From a checkpoint of a small transformer trained on Wikipedia.
Size: 25 layers, width 96, 3 heads of 32, MLP 384 squared ReLU, vocabulary 3497, 5.14M parameters.
Architecture: RMSNorm before and after each block, embeddings untied during training, normalized queries and keys, some layers without attention, local attention windows, value embeddings, learned residual scales, skips across layers, capped logits.
Training: a variant of Adam for these matrices, 109M tokens, 7031 steps.
Each number is 500 + 40 x the weight over its row's rms, rounded and kept within 0 to 999. Layers, rows and columns count from 0. Numbers have three digits each. The size before them is the row's rms in percent of the matrix's.

# down: layer 4 MLP down (transposed), 384x96, rms 0.0706, rows 165-293, columns 48-95
# up: layer 4 MLP up, 384x96, rms 0.0708, rows 166-293, columns 48-95
down165 103:440538467472464479456496552454510525427559507535532545524538513581478496481489493474501523496485448512462466564472516538567540446490559508522463
up166 094:566466462520484526538433482439482525501537506535490544453522548485430528516510513558495478504508489506447480474455513486494525495607406497527463
down166 093:429527525523460476490519470453503452511617489474498457510471474478449508473446424503503501409541505503503489519452485520514492460441515551511509
up167 085:529540468490475522523524504552541531525521480515570518496476530499582521499435473487488389444521520479510459422532493449533500529470513568564544
down167 087:464454490449515502475544479505537418543536488464483491539524482490504481483497522469477541496501496520532437528449488517567510543506451448501537
up168 101:482439516443573557521488517563476542587458502483485450483428522514545530521514495535501521542425473521524447401447531494504552479517474494497519
down168 101:523514496559511399414494483531498515442502497489509502485492449497554547451533466516485507557413456541447478486477555521519553505509549502473451
up169 111:576518608549581509532521522508427555534546545505525471525512513489496463485457572571466554533552523545508521478506539495443505494480428527580498
down169 117:380521552466491528450471560580528481561450520499471451523537549495501493565504492510525463474491484536477463510488523533569558553454542456528524
up170 093:505503555585515542532467489542567497508553445559602473463476522526498410473447442497544410467487510512510484515552459515499521534509511461459581
down170 093:461521563480500504468438508489538477572517502497443441476554544526456492477498520553566384464431465548474449471540475552575528444567514474479498
up171 098:521484478510435432529493536555522510477570528538539454474459482480489498441515460557503499577539508505505472418492401578513609442469425484488477
down171 094:435541576466463478459564519479579446488506527447480541527521541520477556506405500492526533423508502569498508456519534484506511482503527552501596
up172 115:546387538512473525517526537511470406511559468498490481492490453479525495504519533471527556526503524556421509496592421503494476504517464418546552
down172 102:491488529486407485461528497522464523406521570460451551533574485455520517548572468406463487469498495507468525460517494496529506506576514527530528
up173 110:505514594566486495505478474549502456588540470462460494487472490571515471518530443554522524577505553452465520537459548535482490552561436503561466
down173 109:534567454578514418547500540452480587550511536445513422469423581444549559510525472481451516483522501514461571579485514497521516495523548510493495
up174 100:464496519591542477517460538536457478497515467447540483584486532479509431504567456538465503501488505508489502416553488554506526491548518504653449
down174 098:478548486493540472559458501499540416496440500454490452494494570518438464482533474455470473491519581412455484525542455471467458463454574495425441
up175 113:536546545519545435560363494538482437485534453475472446533479430458491463524502467523503510584485506469456585499538494528430490527531439481564551
down175 106:441575513538522458464512488478439503440506452422486514522560491470562572493495363583538538474533461532485519547504537457481505544488510555468516
up176 093:455514484593631456503502520600470491538463570487500508478502459533430421474463515492578506424453563489498526495512469499528537444557461475459493
down176 097:445500455476478545487540548480487461501538487517512486482527539520453508532513510490548454513580481462465498491564567472496497453424457531554525
up177 106:554464494476520499506521472560480572526456557519548532560410484462552541511532583551471490413466486470499568515484476462479410474537531559527495
down177 107:560502471462545445538503429512568436458468483488502514483453509458536490504521531504467380493535447543552466509476495552507490537445518452510490
up178 088:504544498480418528520551498610502447571466466499544514458461488471562515486516464475522464565502519455431532495505490486387419561475506506553468
down178 091:534486516488469479455514519493504469440485505422535502534460542580527541458564519465531524505523527520482493526454542494472368512442543517556467
up179 107:472498494526531516506482508485529510517514522472541621470503498503422535483486471540493413485544449532457546496477544493486557501566512453503524
down179 100:431489449540447527436564516529545462499509548535440535462489490469426544498468465498522505449535483554457498531539534508559526522518450489450526
up180 082:551507441491473526473508566563510488539468504457502556524513508450515474574543521494554507504480495455521484528499545493496557571552499552504473
down180 081:470469461500488497500535545552517555480547477538482554491502527500576479555528470493498544461494476532554503509513504534585528538548503477483505
up181 099:563525541483578480495483508509514484501529554481495500403509423508512473463500512526570424456512510435521484511546495447496483552516533558538510
down181 103:516394547477431580507547474427510509488559459531502523548548529496507484549444452433495521482584504460556449508509512480495472450439463530581556
up182 095:576485451507615442500496557503538506486518515539529477473491510484509484475495528496574492527491499478519536563508509521509484536460467533512521
down182 103:476463552485485425446547509477489526501525496575554488524527536547596428564511562449519501504461537536502563473557490491506530504466533587476579
up183 092:448558482479527585489453518528442526500576474435501491551437410513574492453478539452512448531540505520473459511497538464464507517511484485534520
down183 097:532456502493490496488504516491489508467478411504513464497475469543511486487522521459541525484466526480418477595441609524446406466462573472540441
up184 100:503482562513468512569515446560442481503503464510536525506492520438458502423488557457586465582572523440488466520460474419520490533589540525508525
down184 098:486444447476498514504520536474580492442534496522453503493544505468544497523449526478565532559464432509472524514508520528501509508484569556417555
up185 098:542559490522516487514493512470560507526448557491546467503470477550458513527460462479494515496492501466478578410539524537448483475463423369486491
down185 097:580502464575482519471517565471572484556456477490510568574456495498486499473536438520479476523533519496490503557514521484547414501487539545447483
up186 096:589464456523547525528466529554494472487579527563480531489510480552569523529550461486478407503534488508503491510516427446503510522481521490465483
down186 096:523508422530548530559515450568482524582455486470519460407499465498535502507561517558469397523528470467477448525457458496465446460506531466543478
up187 101:506512496552595518506461521475434482471615547512509496538506493497553492430473615518478464485434498505506501517539527428529511511485476510445487
down187 097:481448502484500566511575524475528414559457505479495526523419490583501524514508470541507424474509544457496546450541516429486567509441456447472545
up188 101:482523512493564538536563418482526456540559448502454446434413501508547483454499460554474487533471456452494479486513468577497441457542467482511533
down188 110:487484453507449549417519422493493467482450418515531467508501429529501505489502496616469518494570481502438408533525479513423451590489506492525493
up189 100:528528487467450546500532512509567536558543467430503575456449550471480453551512550482550456485493468448416593482551494523477446481474519436551514
down189 101:489515464547454494499581517556458542545493493481534511489404530469462609446483507560509451512510464535462521492520493511524537506396545535500422
up190 117:495485474594489508542525443522528591490585574548476529465454502481457491447529557441503527539464498463514474576461565496516514488512477521489459
down190 108:478522507459539459487476562518479445536551532552520486500486469405451548492466467406503505543510553416509516532411485423544540504514454470497509
up191 093:529450435517534448512448470590439487552495490482546468521486455495528510516504529470461436501543543492491486484544514472539587464465539535534472
down191 095:435538473492563578557555492488483460529445527451505572513423504465527551536516562484496432488509408505506520455481546444530575464475500465489509
up192 097:569464517494535544530433503511535506543530478468496496489497512465473430473534524484545541490528527377405620529524513476499500506472515573529510
down192 097:538500442454533543461538472520472493535464538453501552510520524555584548488469544449442481539529454487496497479550448512508432517420433510507457
up193 106:511535562499492535539540534485561525516441487458440484462515498559482483475532445549478409453531488518479511443494537469521511520491411456497495
down193 108:522506521535592535624545485417527542503513507531507540484462468515484523529548445529488446569523494509512559478547510480473489487468516444446535
up194 089:612529434506474451474487512513450429489549470502532496484464432522574464489519439563532444488510538505548401510509504478535490580526462497484458
down194 086:506550440466486499483517528555523488512528490479456481503489525505524463489528524501472450504492502533551484544463495520584512556482512471510469
up195 091:553462464548521453533529483421455459584486508550491494536478512502607471476516535457490543562512433437492535528512405551503430518442493487474473
down195 097:480388554525537477447538550473484486474484529463482506518446583500538535505535561471562502592554441528461579525504473511516478496492498533494501
up196 091:571589442499499494514503477494555586541463499507546475470529469517562535482466522489477407581496529467518538507513502495515443548428553466486414
down196 086:568476495587469546511483506389554549501551462496500516485545520394552523477506483472468554498481523477481455566455538522495479483490452478516474
up197 096:448449540472528501523443533576516531507500576471537496456497518479431485507479517545543482531579469538402577490503527533485491539489467529493507
down197 099:462446467529456493483518479482510534458508576510494508463528470455398550528506432510532555544509472537465541581490611529478548519451465517490529
up198 103:447528423495526524533480519577427413521489503550478536540500509473483470472515461508469509513486520515499575437519537496455525550556513526504550
down198 103:567514476488568459514531525516434443499498487528580430505437506444454473469422496501514518525491487472462523572516519510535427518465484526512474
up199 086:485521530496497521498472522508477426492520519416510450525494515514494573415473469567539527533492484490530543508483490494486545547517520426530508
down199 084:430461496519487491438566471545467419446540518554489523475525495475444560461472510494533439526497483491520475498503504483560556504506510479374517
up200 110:455496517525464484515501488545493533547565526511462531523475520539519536514511575498470554445480497401501584516528520583464479607481493527531522
down200 107:503470560525494475441557504451441465482536501496479495430470450551456527627457441560435523470571443483484548524507521532432518549505496537549471
up201 092:528553477522501520532499418489543475467415496415496471427417559511446517449579546466484486570484517497452493475536444491513457524493487424442523
down201 098:499568524561492488542450574506529531508509580498463440478519495506454526511492574472470546502447470485455498544485496549468496514494547507485468
up202 099:491456432486452485532494434491514459500501548509513500508518419523489513508486567496473457471539560517443571506455559534457526526595519509555530
down202 102:521489538551477476473491521468484426471517529443543543517477412453470492569509442458492494511464512514563503599484527445507603456498543560521541
up203 102:478490532452470460550492473483559498493386543529448532509453478485464447447495517449585523486492478514444518480459455497466483493465479497600522
down203 104:457486481492461545532506530530564503486474547471484526529438505498442502523513455487569534560504522514492567485445574540513524434519475520505467
up204 102:558464521543506479533502439456552438496524472509488533498478501559508476493457492544518534523471488411401512530480491566467441564522498527516476
down204 098:530547499544559507548541531475404543503533542495445480521511465448489461542499488485466494453442487479465427565541473507530488512451508481484481
up205 098:502542469543497558512480497526452447478535456478521537521449455478518473501474581473454503506427506469474506432487505483471471519514464545566543
down205 095:533486473484523424482528512497475427442465425518491468527507548423484499530473463529457500475432468543463469543465556525474496513512552511545440
up206 088:587505513530523497503484485536557660462444512560510517521487499516546489531534497455470466557468567477487547501531508544502503545519536473436428
down206 092:531539541573539478472506511478530502453517474511480452546569522536501571476469470513386496527416486523481461495490534574545549497573492451458469
up207 100:526489510538536479500522521472499447497586453482525463450524419514567437439526486505434500551459483497497449515537501454522534528529441383502487
down207 097:532541501497510503567515469512500416544515531482531423405496546566443520453477507468466474489520498429536440565498435526461492527429470471513471
up208 114:464539575503513528518434517516498432494519524517461598512487467504447531545428456427539488515459513487512468476608536490473545468532550527490522
down208 110:548515435484513505538501451465498501507477501542483541544486577489535535520475553461495579524463502525526516475567450461531550528510526435489448
up209 100:487450512441495523529489540522418522476489481431567537478528495484463495551471532488460532570443530523480499470593499476534599464496501480467512
down209 097:522445460513453494456484449498501465511512480432531458477473465473551545547499488551463412510478501517461496569555558459534580483495494428547497
up210 089:545520498556554476470479474582559551476518537571510484474477510446544427512491475536495549589476541433507537515474585470481491542451472542516509
down210 089:477491559458513499492493539447479481468524521508444481573549477501491443616521387491496503481455515481473439489524515496434529498486557463552502
up211 096:543483497531607471474480503514519565492523504532509476483508469497547407482458515601496525521571480565481448477490495440437478569501488479619540
down211 100:459548497525524501456477532538543480471465452533394513516493465470466496548509467539512530523471521491474398493467602556485547514468477476591488
up212 102:547529539559579531477395516524500562501512565486508445535531492585542479523546534487450477486485499492436479491498530528446539474537514460479473
down212 091:545494471502531528483446492512572461538503510471460544522500492533501495574549560474470403486526432454525479490471469572535491441509538508563471
up213 114:522511473579520478517530535557478536441482486483547557514498534544530497448507466493467490527575478472507607539505457465510485532505443491430502
down213 110:540539503576488461557494526463501567507547532450561505540523501507517461481498433508408481485522580453494525457527434409458529474542496493477509
up214 105:525485485518523440505463539573497538479479463522538469508469483520506504431515475527540478558554530478500533454474483467427499498482506459548467
down214 096:507456519509472463529514483537448475444503506414514471481446528559548472451540476485561487495495522511478498515434491519425481426427591568501450
up215 094:491524439560457540506508466519495504517453422461493480507455548414489454482525513537499538523519482419420509532483513517487502504486514497518463
down215 096:481477481492520556504519455510472458473508505518468512502486477451468480460516478523566518439429510516558440566503441535499506495530513423477442
up216 106:556547452491505546519512516478541520594471533594556426495517559533455489547509485534503513531518483488564518471505445401516554529492510528467490
down216 107:505512523513541476489477519498546568560538454509467421549591572514477503529494534500439535426488558523457466472508547488467488467482418488556503
up217 091:489488489526540481526533504449470541520516505497475542506551444488505436483447544482441571513468480520508539409475459422524525489502517424502550
down217 094:476537554531481443500514546459542538468527477521427575501476456496510470525456480461512486492503489540469480497450609456564580502489485438400485
up218 091:479497531548450515487521505510562521495499485576514456447445463462509460475498599552451455534502493525512525541493477440502561555535520522510537
down218 092:408536557519452518425445453500508527458413463520465511518535451474466497448456504447500489401513456459491470458488516455552548537518487437548508
up219 101:486580508557497520548497480543435384496424523532571499525461481501562510458502534485497532512473527475515553533497493495453485506563450490527467
down219 109:456543531514478522482544448561524506484556560489518413490472490467534474539493537556584537406504509516619498482446539497497518503473594512477538
up220 109:508498599506522435516421446488493456575521542401572471516542544516491517533533546495466558537561487513473551480461520455501501465542515414495465
down220 101:508505593583533488520486513449526504596540405533505517468542531405517502519484429495450516576519496468473480493469571379525456507508448561472498
up221 096:617509533519462483501555475538478462534488513535543500552445529507443529542548621486551565559460509551532585525594500506558451534476458478504456
down221 099:486503512432525481443484539554515467494483554522503466496481506502457516489437542526505500523479410577555520585520495559527461500520451488565502
up222 101:516465480495482412527514507484548439521557521546574534477500519628500493496510522512512512550449504460487565472534493481453513459465461445519511
down222 096:471452482513488520464482487495466461468405467538491519427580530473602467489505508493542458461581513474468505537458526454646529517443508481464550
up223 103:459527459487545515460449481518502479443415513471538513503494480505507515577450546533522413600548587502521528511567498562489501537508440529524521
down223 108:451435521489442523474458435509533458493465497495495498453488486490516433432489543456526505466581592427414480527520490553439565518410456538523506
up224 099:492557445506525545520546587536474458463530482492499542470446459506489515477455436443492496543459518465507511439506501546450469544491495439498443
down224 099:551552458552540480468581454501507474408455472446532501565563481503491477421544519527470514499512484536478482538538487484498427526500595540491434
up225 084:600447552594563473540441475487510566579527548465477584491413502467512504501563528505462536435502544473477517477453510518493473524550419498535470
down225 093:546483525571506533451504566375538399523535539490519473500462575485460549470572473528499568489529593469511452493448488510557502480517505518440451
up226 097:561519471528477483527431517453432497503478488479449523467525458508528530499472550449560532440461507514462532490510522534386485479482483562453486
down226 102:411497490458521576475469535522524452555491520479419516416545508500461538433516561458480479558483458573538506487467556513578529457499484458540531
up227 105:584470543484506545505463496550487512588482527460506508507458498559542548451562489494492478414476498446508505546479522427474498506487519526485467
down227 098:529476498483562537459523497518495474490492495424483467473565489445526498466579460467527436547456486579492462511518495482485515518461535489538417
up228 089:537495583506532503466366485482504493494465450553466459442413482527465498502423449530503531485550483487483492471505521501470493497513544496507404
down228 086:469476482440471458527563569549500519516493487463466459482535467512433514465547545464500506547435494504486504480522509492552487405419473560461442
up229 109:518504529533521473560482489523527448493540494541498485432491476489488451413552461514467446554525507525471528463497507465501490554536412467528457
down229 106:543475504536548525517481486530487485494483478477503435487424529488528463494463514496499494582509475486482530523489500418469538447480481524479492
up230 116:515480438503495462543476455490476505556467471574471540500490445531555515549494520507474444533533508503540519562484529539447472574498437509486428
down230 113:534488453441473568551462500512444530564472563592495509480528501490523509486497529485517506486492524490509488473414433506515441491491471515440476
up231 086:483454526546441525480518500513424509552524523517470527541512490494446442517550517539474493504475492520489485476427399476500553492488512476516488
down231 088:488556500549473490493477497484446519566444524468363514508520457480525493505502421468493439513481549469456469539427507447555488505518461441458460
up232 093:528435431475467508530438500549550536471538510511493526478530507534576518454482499514563537551503516427500507510421502490491481533519541524600535
down232 090:505507466518541452507557501465525514551531452495469510569568438521510514455559500529505456460507534464502452516480495492533499420419569552426516
up233 094:530523571537501577522488496495471496498438500575484502459555541500410505463422518481474499496479552540502502454488460484419465437489540488514483
down233 095:474503530536462537512582514472475502394499557482486513514541568476476502508416484526475589442503503514495445537451505512510493476381425568516487
up234 112:480599510549542477529477568513560535520521485484489558465516410510548509556398428536484494457489467530468519534491474494490537520515524485470532
down234 121:494549415508515498538501502502555509473513457572553554440475471557423519500380475520467519487497516520530568451457527526485512504495549469525471
up235 085:544393488534521442550488514574500523506489433536472542487486524450507481557552536540476558485478545494490512405499510461469510521553540476538463
down235 090:433469507484464464522476481442490460477468450488430493513467525486547513601547454479510453477559478468611528521521486458486437494478573506561494
up236 116:494521553493450498523504500454509523553408506536506518420449542493501500486555559490473535559505449453469607521462480523521515551531452425489492
down236 110:488504461530554550473537515443467544490488511482499516555437576530516471527488543454512485556502519484463544536474462483520468478589483463494510
up237 106:506495488542440511512518513489542483484595561471502451512499452492430485434531469527490435589556517485515497415538538533504541513466475522513524
down237 096:486447496543537432488540494464585534505498478477497567424528501502445557433483487486465506460470495428471485500520577453573514520445517493469564
up238 106:503437527495528497532506511453447481599509464539447594447512483478517460506469506472537480471455508489440622517617544527480466487497496549487561
down238 102:469503533442523429472566463526546440508389535491453497556491518447462496512510540458418464516501437516480530544538545493529492516596461495532512
up239 098:531520561467530532579444430504492545514468482519522499466491532574471522477488501567460524428516560485477494467480486518462463515508413410483472
down239 099:513524458545539499519495487441501478471537458469501454527436454510474552548505567542490561453561506490470511528487496569507496479438443480491490
up240 112:452442468533510476474518418513507453536567471499508491474489486536565538474502545509488509477514537400533537449513430489504474568468415498478552
down240 120:497432532506506530515571506496532533414575465460449517567518561601524451532441452494545495534600421503526477512472453526464522552457502486494531
up241 106:466409454480540513491536409496476484518512466508600536489491447568585492448443492458551518561585572538472521528447530503490512548506451506527470
down241 113:471412533513450516532531416491509475523433564475507502553490530547488467451469506446522512567536470478429493449410516497467540509481502507462441
up242 094:469490519487501492500473516604521547484465497509475509507492549508542483494508526526556481591605528529445536505539479492508490485517508544505584
down242 092:495456527552479452507479494513450512401513467551476483502553521451502583474506471542470542401478484495509499474505550517490537486530522504402443
up243 100:559459493472565489520508488515517496503484524559528517551527486478597482449479478557512503436532510449424515544434450400497537489560463551562488
down243 102:490546482492597533516484467501534520482519566459534513525455456394486537482477491493452446489572463478579440574408543540485493485438475541551544
up244 097:542484559559467503550508455503582461498484495485523519489421431492443503500526446543536591522543465463464507494487409468503580478476500510470460
down244 102:487524476560420504419558458499485466449491423465518554494479519542505499534445525505424519480491428497505422452496491478550461558482494475535532
up245 119:462532472578502483535541479580564456566479545573447471491472462567514512530511462482500557470535483458479514540504499499481558465481477550524500
down245 113:577555486532539525528480482483506487508497514574460543445611488453461463521471515504490530499463523556438474568563425418479516480468517523504448
up246 088:549514532578498509492509510496483614538559484499565473453532574530466406511500479538491439521485458464510510537602456516535556515544539536511526
down246 087:479514497619479502490508555511532473476502499550497440386535485499436531483505479496491490506531446505480518550521473547547526414507476554501559
up247 088:516488546526548508566450502507497611503490466472483508523526527519509522496555528448470446520468556532462522461544476468491497546540573537485492
down247 092:553524509568549453494560479501541474499477499455472465562522502542524523462463458481360482497452503524511483494500503554505531555618511468459459
up248 092:468497491520505501494555524542429507498529496488553497532507537476496515505506515573526519496548505455500503531472482536452439531548521412531500
down248 095:540535494529462436459581561512543475560538522493484451479531523496451490598422503524428506444507470503501501485552491516484489522508461527557503
up249 117:475550461415563504506461494487376520552459560517561464523448437550563558511443518510548490455440505528497481562505467587508527543492451451489497
down249 120:532425478457511496593528532415565450553527506537438551463459491520525520483478522492532504557515478519457511474524526477557536464435515472429532
up250 094:547522604460490473465450461471501505517519516493498470565493466519501477530551503484491470447493501512488490538595508500553493480442508549571485
down250 094:446485503498496509453542453504479555531529450557486548504505478543401447390432455528513589516518528478499439524501487473516511510521507532436519
up251 097:470586510500434503549517530518537470506449493458479484592463517495523539507471509514518503558508477472500573406526478472473568510489494471536526
down251 094:472495451538472443523555495508475414443472505525491478461518543429516456501498531483558568495540459489531459556515528545478471478533550530535400
up252 087:608540490544500444518481495499509477526463466492523495474534526446520533511414554473499470650442476449549531516499433540501433520458509458545476
down252 087:595561497628535567528495515409547485475525487553511543513544499445534519542475495508469521480493560476520425553521491547541460505438524489531485
up253 093:499503486600505517519554550480484524467462502598526487489454525489503473505537583460565499478486535442465461532511454448492503471537527509581456
down253 093:540475485516490439502522481497506453519446472522496436549491546470450479544526498479480459443505527461551394506488516466506446457508473416538517
up254 105:528552470487461530552516412493530527494479551563473512503483534497495515411534516431505457498476524486498546529488508527505507495475377491479500
down254 103:425495514508449481505519517501476424547521510498492476516470453485554532534447520447584564531519463498494463512386489439484545447511493527483502
up255 099:479505416560533428491528498539551470472496436516569495426466512533586487505486468570530544497535524448463490534470536544437485508547478521459526
down255 100:513518429528549484486484546504535451445478480535487548447563568541479454505480505521509553463579420498541510493518479520545486500509599486465521
up256 090:476512443488543457514473462445478562488494600478500491554504405533539508554492518459521442544389538495476556549488535541481482503546509465497469
down256 096:485471476515449514499496568548472460553485582457439458486553521512459485533550500526520499451422478530428473534558539547563490488478460428482468
up257 114:569499487587479590500472512470522543519474524492545518533392436509485522451533479480446528474505584407476501419518551505464527509579424518472477
down257 100:574461473551489521469493560386530396459549541481478515562425513522427571475600460513487559521553569520441489506506514522574508458548535525465496
up258 102:571430437452501528489506541534470475550488572517536544525393443543584544518503450490489503527506509498518505518510435565496481488508456425464580
down258 102:500410397485476489493524533489568505484535514539491514548409493562528550508463421501464490535530525479485402509529484468487433504472541496461527
up259 103:455445517501577493505462507423410475535509533489456542488472496537463428461476484528575492560525493492436618466488555490449516490499539517494520
down259 099:502493515523530485512454525519527429530459519447479484515597545447487402461496512516440548547470567546498548539489597516539473504544495526475490
up260 100:618483509517578435528531476501527545469430484519496491497428511511553487512481554465463531555519496538528522481495455549515492478443420498445434
down260 099:464502572463519478448546532531487483445507559520507466464513548484526511449471545523521528550535469500451548494508503552530545529482510570505563
up261 098:505481509511512541497494560480527577559411465592572577488456501473450467527541461477560512480544511489416529488511440468504496482531513447596543
down261 100:476468512515500444497555511536540560460466509491465478454448499544438538502491488498484514438492508563411552435521558495481551452508550545517543
up262 102:578494456492586479505501498487476519527534478619469453534511584496560501466480440443504451470534467477536527460513481486492506507465461461521496
down262 104:466447471383494497478463483534466467537501534477479544467445525545531425552498524414474439543473474492552459525553489477462432484475476551478471
up263 102:469496550532492488508516473524421533515450508560576549500490470472555472563495533561571514420511484485528545499484543466479476528526501532421447
down263 103:470537540486515476583568467490541486536529566539444478534529546453524477566509540522499512459506459408587543497519484558523456504554464557535461
up264 113:475468523478520479577488442518549485520480506510485533504471495507470561438450524536484508483552497457491581491493527532398459511546486502459509
down264 107:541517500533480501511544488554488468521483453538450573483470488454436530546540455516473500472527508565523462571463524511522524540523554438518539
up265 105:502433535512505552500538458481477471579483470476489518498465469468467505510504553450521518443515460482430509425575424457514510538556447505513509
down265 109:528505476474473546489527510542518453550458511456443466489500482491464567528572510506476487406479465469534502573483548455552480498554568483526499
up266 098:527469470498482474506524519526478520454545552535496490427467450491527410514519500478537521465459558508509520471575503568464507554489500541480505
down266 099:506464441557540470460488470594572456509515497479446583392558512560501496472504472578480474476509458555492504510420516493509487495462534502505534
up267 100:552503416481481534522482531523455410508502499556522513526494436488526480460546498498502441516510479475514491545509484604497484555488490503483505
down267 101:549528479528432478508461490467415529501475505470526569555461474481506544511533451494478461523488492502483467508504523468547492509499520490491466
up268 089:493507481452481490505467535495544512460469541544572517496519543552432526465489490456531405581524445513488524505509501578476448481454450550475509
down268 089:491514512515516492514531508427526533516506506442532444415541531485459552434524532479578539488501491533496519581529478511456525455512510535532507
up269 109:510500544539561489539491420469506594572502524453572507528462469470461533475491482449490574518470562461470483460507488501508469464509524513494524
down269 100:497484587561517489458536502440520444566475424486545489551510454419479534530499443519495560554521540445437450538441561448548469487518504529490480
up270 088:506485517529453474486525489573530561520484477499485407553498487529493475519566490528516540492432500410514556455474457477492425578475564529577553
down270 087:513474538482540511537529541487532484449544421487523497543393430503471521615482480583548500505533495454474466494458530501412456558473498499516496
up271 117:483477537492564484493482489508543508478433511549576554473435477485494543473484445508569467514525502502476510413485433507502571486552402454539522
down271 108:539494507517444461437550443514544565433500473490466527501496492556572533456532493463561498484488513497470514506447490472442517546524520603507424
up272 122:495496568562510461474422477471519482569517538524489480472458531517458551499545469554520532582560464468506474413552468591492486484480448511480491
down272 111:458560510480603504510488477513525451608528521484518551476522521414490571545538491510543552535524493451477453507447469528521499447536467555497432
up273 117:532503492471582453521444508489520448503450523529517500460456480572561501548463510502509553507502556494511472420520487506472525466452391454489503
down273 103:514465470508542550505497500478482476511531484473496488519415455517537529511512456492469431534536453413495410534544507522483436435487432562436471
up274 100:495474508570518508496546542527490533524455509540549455490501388547480499526558518496521483481496486438482451505521444502551484445569540554512441
down274 093:534475533500483422476494442522541472502431435505476457532474514492464500548469540460448399430494497467550439498464481468508493495511520454515528
up275 103:453447468510588496541538444551512442502478500542521517528534507529520508485464550471492479503499581415494542513519412417504509448490508519523482
down275 102:464503502508612521536466478575508537574514558452515533463567476506541444504526495478543420546528490488472536486540429496489527462504515513588483
up276 096:537562451486517506485504382505537465468527486489567482511494422533467463545471422513550476537567546467492479502545427503516536521517480491535529
down276 095:478448488535503547473580457476510463448523488585551531536514547546480523517480565492524497507517484430453452508498547494513509524447507468446495
up277 093:483520497478569544496475487484489492583435498502564457511469479515497529463539443549496440444488446520533453544524509553515521507527412433514550
down277 096:472495512425540524440566482503549425508451503522437444505512487445438522416472480500475527480549372533490486533510518520491493499518513506500530
up278 097:478512438547513518547527428524468561507503520482496580434510494554535485516469453473475434504502478421500535424490481506525491462490550548457502
down278 096:519509506490500490471512600462445541533542499508515469571448504535513458510505518518576485575454523510506486569516469469477537463487475527498474
up279 092:571489547560494453483477463519500499524514525452477451489524412522488481468473573546454478499594461507510493485494491637495527519443453584543479
down279 094:485506509531441520458513524497549456507528521500460442438528551441531480533537483475516549455579440536433539539507513485478557511510560500492492
up280 111:491616440524484434504494548525541466536456510520520515522461476557531484492486516522475527565486555514481531381522513509508536534504456504515489
down280 103:480539483516551551451500545566443501481511530568480469482553574485534533517479530446540521441463540544565443520450561491523544473501552511491548
up281 101:485471609526521517546522421538525485457521508529464571540530411465457556516521505521533481516402510490472492520472488419450486481539471481531463
down281 099:468524553509524484501496426456574438435582503464465507490537468472450514495527505494531535496581493442592498481503491591490554463469516522506548
up282 126:504457457460472452500505552452481500523428538550455502535456535530488473517465514507580435534509454502468507454589447568483528487595504494491518
down282 131:508518449444541488556500570422541469500499485506437501508484530475418547518520428403523483520502440499557511505483537499482539384468488506498481
up283 102:511419572491542500504507495524496559508542512504502426498479459528557491469531607542526533508444485515459559541604455422489520467528509488488551
down283 097:470483501470562518450535544488498422513488469484480454558503470542472456467471484579523506550549445484516478507517433461488501540471501495505579
up284 101:538506448486500596511457521516475492542436496487494527543487518565548414492459559462521469465429512449480623536485542494478437503508585549499516
down284 111:513492463470552452522485515529466504578458477511436539509456547502475460485544488447494438528478466485515581543487539470477406483424571414470465
up285 091:542487440538542437506432418520451487535502498494468444451480515478494472513496490520548577532486484478525518470670491509487521514510414464439537
down285 094:506505541406495484526506547508398529489507524454559545521510483448478513541551525555526479496536528530484442488434500456476505452509580476457451
up286 091:459523517474517593505496454505505461475494503485558454522440449473463523506453478542485503536531472471497533438452471515473547495513492459529499
down286 090:456469424524473536440588498515514458474500462565443528504541483514490531483523479499458467458524481541449495498454519459558522529496543492443458
up287 094:490514480542497555483460449547486498510579506483560524438506524468488438466469519480514467583572503473465456500534501529460527534532428472589516
down287 094:457548517478474451469499485456449472488544532485475503506502417491456510494473446406491501516424513552459454542464531471482518503470504492452489
up288 095:547544588492437450461498510524530504533532489545505436553520531485527477516488593532423473457524498445455464472602466552529469517496550465506522
down288 097:500456531558471533493532422451508431446471431522528486493530434544489469468393473518577480456563534535527500514464533468466450491512438528479495
up289 098:436547510470492487518492499488512445512477558448489432482566482475563459511545561591537550520444498413484552493473539460551583511571505571546530
down289 103:458487525462471484491570483498534460581508459473456469480555577511476505494516488485519488462496558376482459532564469563595536485470499473452503
up290 097:598414492525568467541486495495495515542564532427489490446476520529503486504487533543510559494534570490506477468486414535499558518586480528474519
down290 099:553482544536518436497520577483525444462489482467494482480467529502538500513558493554458561516402504464455461511497517487445489523529549499471477
up291 099:537553569566515527473439529518448547502590513546543488474543521562532506511544518456483411440483444531526510500465490465476478450468489478505497
down291 100:466493422547505463495478477518379532524481497519466508455499481492516530459549489443452461497489509475513509535425533479544490474512535487480448
up292 096:550542459460487497461546449510569506471526472419517542507481426524532509543500460484512549510533527428461528481470465543492564589486510530505548
down292 095:493462545628468504475550520453547521435530502579540557484489515523486505510478440552541477506532512513492491473417552507549462561478481566518468
up293 096:446536462479508445509496554503510410538485463504528471476541540442531502524578499575482448505512484490507471480526536506485587557577493533536454
down293 101:552492499514502483494543523519501496409561469492533555512522493497494490485487550616598545472542515514547464522433486511476458569489469505481500